Part of a small language model's weights.
Size: 13 layers, width 448, 7 heads of 64, MLP 1792 tanh GELU, vocabulary 27980, 44.4M parameters.
Architecture: learned positions, tied embeddings.
Training: a variant of SOAP for these matrices, 532M tokens, 4058 steps.
Each number is 500 + 50 x the weight over its row's rms, rounded and kept within 0 to 999. Layers, rows and columns count from 0. Numbers have three digits each. The size before them is the row's rms in percent of the matrix's.

# layer 9 attention query, 448x448, rms 0.0759, rows 229-255, columns 224-335
094:469494514480485582521517477522602465512546521571474460451553550478510493499505445561450504532502489436537457512449514606557525474430559499496470488474474491440500500450512462523538381467544459513488431423439451452536560529499448506517528518372506477476501468516536502650457426425419512404482485520485495462454546507572567440411450526559
092:522392520539424483452563541430494473559453522455554426572404455514434514431635620582452475429534511501507505551490521471518436570490558486588457543523506414527537445523515460534550496532563454505505541524478536518477548569529565593443539463526493405499397465531517403477508506487501466474401513495496459469565484508492445514472460532451
094:563472417474572513481505534457454516406383494473514515507516563574441391544498511508605517485508507579494535488532437490491513540515501491546380597540401496445538402526476398418449589594397562427552511537548634480480505468472521547518462455570535489445471626522453569481511520489504384484486520459546445562512493543511528519468554517467
091:551367469608553533608452411478523477499367444530496416488584475488540409527474501549516520591481485563441567523543466501517475528448457501554499505426533529443519488475498459477547524522424425545513561579603559513498530511491481407516498515520544518629463548495456544484485493544383457573437499507483589484507499481417526514436540389443
100:447575479555528488519444557439496425488491560426490458490546484557489476546588477525470490573469528446567601480533517454420467505573514450496460495456490567478486558461530568452471530564505355506517409588472564525443509506444472408516509482506435398569448518437483422497525440449496417467470426508483514506445393562476540483409486485484
094:529456429488533539538516502461534553458504476526471498404477527467553495524469425448539488484628490522549529447423522537498450384544501568531504493566541436633440463534532523489463561464463436434505444468506476537477467576565519568567569496443559435511493416541683535483445508490409467419506519565394463539420437513393396474479441534451
094:455449507524450478508401477536470541488438497526585634500408581534531435412442537442558502507493522596450533468466524513575499458432413433473465489512501487540440504453473537513481497464541408474505458497448537522482479554537478504553441382466524402577555469445430532449594516533506514573489573452524503442449452553563511471471425546493
097:402504588594448447399464518430492409504420460403487509528563492554536472489552563464515459541460541473585483405450550528515481489553437540459517446458452496554474569528501470442452520471474517495539522517541582539549405481480409478467589471556562429477492508428436435529454544479492507580474460431532482505434574513651466502494536444501
086:535515464503505481473557443524550513464513430484531467564524460488489417492446476480537592367498528502492391431519505577446472475423470508577535517479519517431434431472404481496515462472464496531544407508471461427414488489448430530522456471552559527524411454536594455489568530545502462539553609542559511451479571488524382514458420461546
090:519443484585540452528536542474452419416507471444519529519498471588537454567442540413474527475480408478559472527453473522557451459469465550569466459385641488466484485554403559572558440523501489390447455408494401452487471616427451481597492507495499469528446501503539521419500435631485420520466548479567463574487582478475446554456522519527
100:546454504546456502533489470466509415547542431551546672418497462467556515513520543458581462441495492417376506437507460512598540526434502558552426464487609464477471458530508607469477507498495509585590545476540453537466556527504561470563508479550513583403551569581522426583515497545487472472423396488563539492491550488493574473544542518476
093:483542432409534563544493417443546476495616546430453516470471398494517495422474544489386540470440519550480491501507529606489526553568485456466415528505485557577498476514505528410495552447470524485533463561450477494515470486478482516527559434490447456511549551428606587450553525513546450578597440420529466473441452523484484563458473487409
095:533535591437561564457518461512477506481554534511412549533364469458574578459472445512538470459553435404538544554437483500530574482507499537516446475554522480477547573495517502534483502501560436440516511494578434514530543364560481506475475437497462495375544475525563564487453538572458526502484550531464543504412474525491503510466594454485
096:472577461535537460515442555472467447466516522418589474531393503557483601528524486452444522470443490436486528457481574590491498483533556482458561482434450490469465576482642488387505434460528545529496560393433524522455535370504486526478448516551419478493474524511533500516450495443498547551517446550420390546480498549518502512397475451416
091:561460545591573536493478421576539471523475492472470523589549547524428484475488504480534478597594533461539582419507461548481555472517557539519489552527446551513518582549509537493508451467550527436455463525472476458477393524516449527454417431528522551504538478501503545568548496483482462465481463421417459509541524517392583469501470539483
098:472636508555464508486544517497535470537615596531506485480513531442438499583485458506445462615409529504455531426534526493480516490484624460497545505512606559515488541501455550468597490524495516458420410448420361547552485495561452566526499542486495485406541495433395472457498488458530573456437528525467432509506542527434558472526574472549
091:519528508506491557370418453479460493506473567491508528496501529506491465500587411509511496582474472615532508476499533362521543487558466461565511575535498569467573545447511552525529510527415494514502466572456402481531389603474485620519464571430534478513479536463491469540440497581501524561481412472451503496490429638583573463556483517423
094:474449505513583559498492564561522628529455468503476514508436538506499543472540487525517426467399539489522561450502535497586489539546524458454421536489480528531472443419475438565456504434503523572583479491508490529387531503495545443510554557559515476474511483543486409390486466517546485508483544484481471446482436518475417567458544463538
096:464480551417488444484489455510473504526461484508557577377483565495555455553573539524526508465537429551493524514456545489566551468505492486488479488530566502551451443479515455449534517500493412542572462580484576446453548480535441487409494408558463438518605516493403493434464457529466504549539481497432535624478534552466463512452420581450
094:488527444584447429490430471554515472470466529527413436503469485511425453469484497530491579516600633566420501485503449463550504467405541484445530442528410503586521429480416530525458524503423494578430461486450499498424546504425582481472518428427526522487577457539545483449544506524490512495493511503519494509488458508585456486562469437506
090:420467592486514572420493515512523570525549451532438354507433530514420522525436500530505644463491539485474467403523473475516579445535572450531409484429491464555502473457502475516442587513488545514424513520479558495451486539472663528500526554512527520516495531448421497456563501531498430524469538570452505414557553473607514500528557470454
095:477525548405515474547506495495499516442498449424520552468560453454465455538500574542459596418442440497489489539490485485571557493476514461498486477560507497547450460590576552604510421520474521440505540530444480454413519483495466599529477552535546548535550458434452499471588535383450540496470437537523571506466551468516476536566486526434
093:484405525551487405438388541513477473544457507517696414574530442430537547450478522495527481466484499435558508437575481506471497492479531542501456535490481543463503505471515460465406518493508504405528496457438499461478480466497610479453544550608532461469533609540513527532518478481416538540441507536480598476519461473488541446497463518509
090:535460513465521573571499380473480508454446418503483492527539510497527499539629459517537504560545524482545565479479505550499477508543550459531510464600609445525521514438460547543548591571503517489589439564517561469501477423467441585530508528449578604451470508428434447360480558559525465521565591550576594487569521529496479496582449509512
096:475497517471495416518460481390565534411528431524466544489459548453556536538442569506562531478509486539539574543473569570492497488561461535434417566552468518362512474585515496480506486512559454442515469421585552451545544534516450554608507386464545459511471524547497549492542550550525479402538493507491388548479434503449560515507476568564
097:460528561413538462555516443529501500550428509474528479521520389606468478484473475504559482488524367593459587581464376518566470468550511507494555559518548499526519502553532448451567502463529436523524475467512603609514516432517512480540535473457440469497474484520504468461445489447538500410533523408457445486479584513457564439460511506526
089:525521398414473537519483464394493489477465518544379516517429452466563427471543516492595521498527457508523482518568543444453470490511453536545555411510433570557478465492480458551488522493484496495467486440631468488474476505523527528471548493484478508519522516425504413520472523446572499517458503511500467517506464481520563480512555450457
# layer 9 attention key, 448x448, rms 0.0766, rows 229-255, columns 224-335
095:567485512503546434510569542457521475492479503571389590503635459542515479501413524486513478440501438532492574477559469424426529589484520485412388476462588440489466459521544502487528420447481481511483520439474515482500600456484537481430488675511459419559485517451539441441512512396509561509531423495507503429489491456456513497461552489536
094:487524388543487463524486560479562476480476644481538461502471481500535510422515574507525635448535531513547470588465494554529520565489551554447528434524473412464493429428506531557494522524456502520582529455439505521524511510465541668505464521406499516489525469579564554528522451568573396466451469535621519511445513528497505508465472529512
093:535450542431544444487499483455538482527523529550556615575581589530550515441481499535493636563468455489571545538451490534528431446574569529478442575520510468533556538498414421485582606530462500446520509516443515427428506395517595514475418506512525494506485507543467633487542511510489392559467505578517426574463436502461417499543553569456
090:505468514595552538646556487459464400502469422424466631555557594439483455503474401446469488467578479542407520476477429520413552499521568483531582541483484524433525533462505422548499512519501434455588502438426478469528506457483475426559538453501503508508588463460540528457426498555468410531419468583397477564623528592508477520546576403484
103:508511521521435494464505608606523428533489559478469535527558505563504414430456512531468420586569439480522452466474530571570550511429448519522515439588502531443580534353539461454519467424486505441574411605400488441544488505494521568559494449492504472535515474462465587554513492502461471505502519501458463556498612510412572438446570500483
097:468588415582487560443567554557438526547494476518486584512416398549489520537448404520587533415456505462470492516348568549488457523455565504495490492577554502562453479444461523530553501547440425440496426510582499513517581545551531507463457445506536453472462473426500460518495492514542431465413498438463499556542517448489433489542579512567
094:461520449496481453468586512466439558499504408476440610470498451472573524568525555514485463447499564577489482522443564527590523572432466550369433517457475516530446532533502493478505437524567503483502570475531410447468485461539566456501552440487519506497590462363426557448485483525444504559477478428452460538562517475576493482518550501513
097:519533535505400429483501455538567474560519549491537586492471573521510610435542552465504528572540497461553435447475523550441539538529594502456558560502432547508479448556543593525492526478518417472546492508605542515490405528526541522529631442506424503444471546528556518522488506468393511431485541509564409555511533496573495517504537605514
084:427545504456430417593496472525553467565526458471592505508558548499484518511543493455486591457490535543432535460525515572500457514488469543504536503425640526512496406493476508518463543464468551464457468622420520576530466544452568481476517478456550576500473479486566464482471484497577525509556437552514501431491518430505548431650453504460
089:341487527452497525417512486530500564494567492486480489490478488560501479533478550525503556533463383530566380512515474522553530484476416475510485494472462585466558419570483566505447519472447626430472521460536428508433578477467425570584542543489515505547467519540464513513536549607526497473368578545551565470493536475514525502561438426560
096:506497460611496486485438452501520520494528358472470478477453435470441482573500497604587503434390463543460487475552489533543507496545555473502558414493471510492503461524536527494437463467462476587585507531460466445453568327477518499534459555476518574502504435423540461517501529568449586538544577587435480467535508562502544529539477483501
092:438534440477537491503532484462462481512462463510541581567531497539477528442442523559423410461527546517557536582524555523521505440439510529557482522356469485506508527505419464536461412466501543488512496373498484483378466553573523459623511486525482410381519581654442580488543514519449422518515483467500549476457539490614450468530511493463
096:462459528531554534553521557493545394576549486566556550506483508543462568503487480550472437423496554576512513484523434528564539487520508519489466506434530465452453505463579554473470561588455459458419510542504372512444497449525490545509537490513550464430503437531497535532532545587463444555498571398530579495564513466579498422490533394446
096:511424543519477322505450575546485494469482447471520535514551580539494538472452526419460490466498397513533541505496521587555584436530526498462454430434462596472427530523517480493484516495517509531499563436443455570502431492583490531516481469601520460535505398454511537526585463426512499461507478426573409458591518497521430486536484509491
100:589584522510541413485531510487475467427436501599526541575590553566596556613501488361529526538647464555490536423472553486464488530466528436555533499550516504451469558490591460547514479516431514401542516525489621513437478431528538423485584432550496537506501411569536497470513497391390510498528493412433553506520515531426537450413578497429
096:532494530537502459424579562530515529555428466515522435559425485459376459471532483438449503610474500532568568355557581456547483548483476463576467441590545579507564580498426505488506499499421607525463506463447503538526569540535504502516572539430589517461551470534463481474514482559483529526498397539488503485438540374480501517422544420599
092:500561536549557505442449563464468465431485611460554552488537645470465446502520563532604524461493492531503567501456457488570484465503455536539597505541516565442466518497573547607515536502412534532558485529436586424594549509460395524500535533445425435582489521569445543560579464497510466559413464543535540477510549452521500522510504481462
096:512564438532480462535518534563450520550561516474475555448358526485530501436498484445507484432483429501507586510504404494531459538498586439567446615504544490617419587550491543515496462486507524533530536479494559500521584546514528462481493497547445532488538580401552499522484525533542412518446514481528549539480410504510417463374489458427
095:515448472513520597509474487596509465543511408466621538474475556484465480488548557544573461518438460498462495501544588417547459454495465501463505484527414530420475470536526551521572545502638451508473405474449435548516461480579532428447405487494375512458482542543542534441435550558571445585506436473495470513468410467477438564546496475558
095:540649509493452447505452493496499480515388534519495534498510478450447546473462541549503541450445530456490447565525507518473533461476455462434451487505502540582610460508455419440497458535508488562341496476513462494553478503456562441476539527513490560504376546447565495456528536499523521521497425392521490496432446496608447524491494544539
090:483532481474498581400594466504484511509497480511523469456386495464542545566511501485514663545487532492410542433505527445464535496546455488493367564451460387666504407582545509479445444490418531512496595471483484441565556524510635489517455481463598482412587444520498447466445515514607529468496519467440499506460514609486459530552550530514
095:489565472420569508437487498521485575408474550451430446521595410398497499563466554425554436448448514502441539445531484466566496454500567469464614509418529462584477543441628455491539434447501508570347452423510368455537571457565436537496441416400524467498499439483514503565416569506450533545503487477484540513502529521481517543453535499482
096:452485457438471436514484548507457394528479506493555508483512459520426531514502505488560508488402426569531504489435430541481466519474482483567512516553492454476390559532503465532525376463496454423469565429494478495549536564515536449475482540488520489506544559556502494478462557483550499521462412499443513495457449481559517550477430569508
093:530395579529490536501464510510522550469462506467535547456502535466519567626513441570554490487514461417572505519456502458523478465590506474478483519470580408595532460503499516568489485435495547500487507567563517495561461527523473554490633530485424526550539549467357518506504428552443483530456501451537499558562494531619560432498509486564
094:479541470471502502557498559491524515385471432544528489451455460503539501469521529566506427485478397471522541428428486461470454364520520487493462588503527524535497516497490583534486521598444455463492434532565553545517554469480500500551561516509445496533472544466552578475598523515462472521465408556534483494491455521471517448523494504530
095:452467492530524557443434503543513440582446476415563551507417411488461438439489433458606463521388592507538589495447464460505456481472442490447515462596493362530563445612530607504505533458462500484468506498523471503477577407485453433550481506508497448502469493464486516493531466526558507530556509423478510508566466517477510451450588457427
093:491527487458442489497624481431584519565522451520477459369489498557486473504505566471435554477449456472499383570551454493488506528467574563469504430500434504467447605537420494437549442479469466476439481463516529511432538494497511435493498533509514593444450535479575539503467470530426528448495536554616455565492595619562571441552461453454
# layer 9 attention value, 448x448, rms 0.0921, rows 192-193, columns 224-335
082:546604473609548484568545489476468417464587512541522409485508447523440483468509543477426451508446601528557445524500476419456459542494417508534544486469491495524469536406474526504533529624561539496505545479543564559496498476561511537510477484534564515542579536546544529505394453545443546377438460452546460534546547481451520412519531461510
086:574544422497470499570450550484439442474368500527472519542594480523531554516489481542481496538474528459565481592537464612502558568433532502541522388405532527504475435544479483494468460625543553516476467481486470461472545414461578420549486550451497421559505470457499629481538572557379529489461536503501437444500536534469527421469475501542
# layer 9 attention output (transposed), 448x448, rms 0.0801, rows 192-193, columns 224-335
092:579508434564492496463555575555564511524570474514581560481558602556498540474456436467485551631532538477556606491546602564560551554473563426534485458493551573533528476561539501490570517473481598492479531536411379517530512575492542567574546483416556478408610501503579476505541544548546570513591550441491512477437592506451535433467565523513
096:510582427593576520501492553519498436540508584466550433472508529447504478480458533546385473482518423571406498528619490557529498453496446487524468510490470546462493498559535444542506534581445452467501436452425476422506511489345523507512528560499459428492528458519537496476456492502467530608466480565488501578434514547496484483567569513479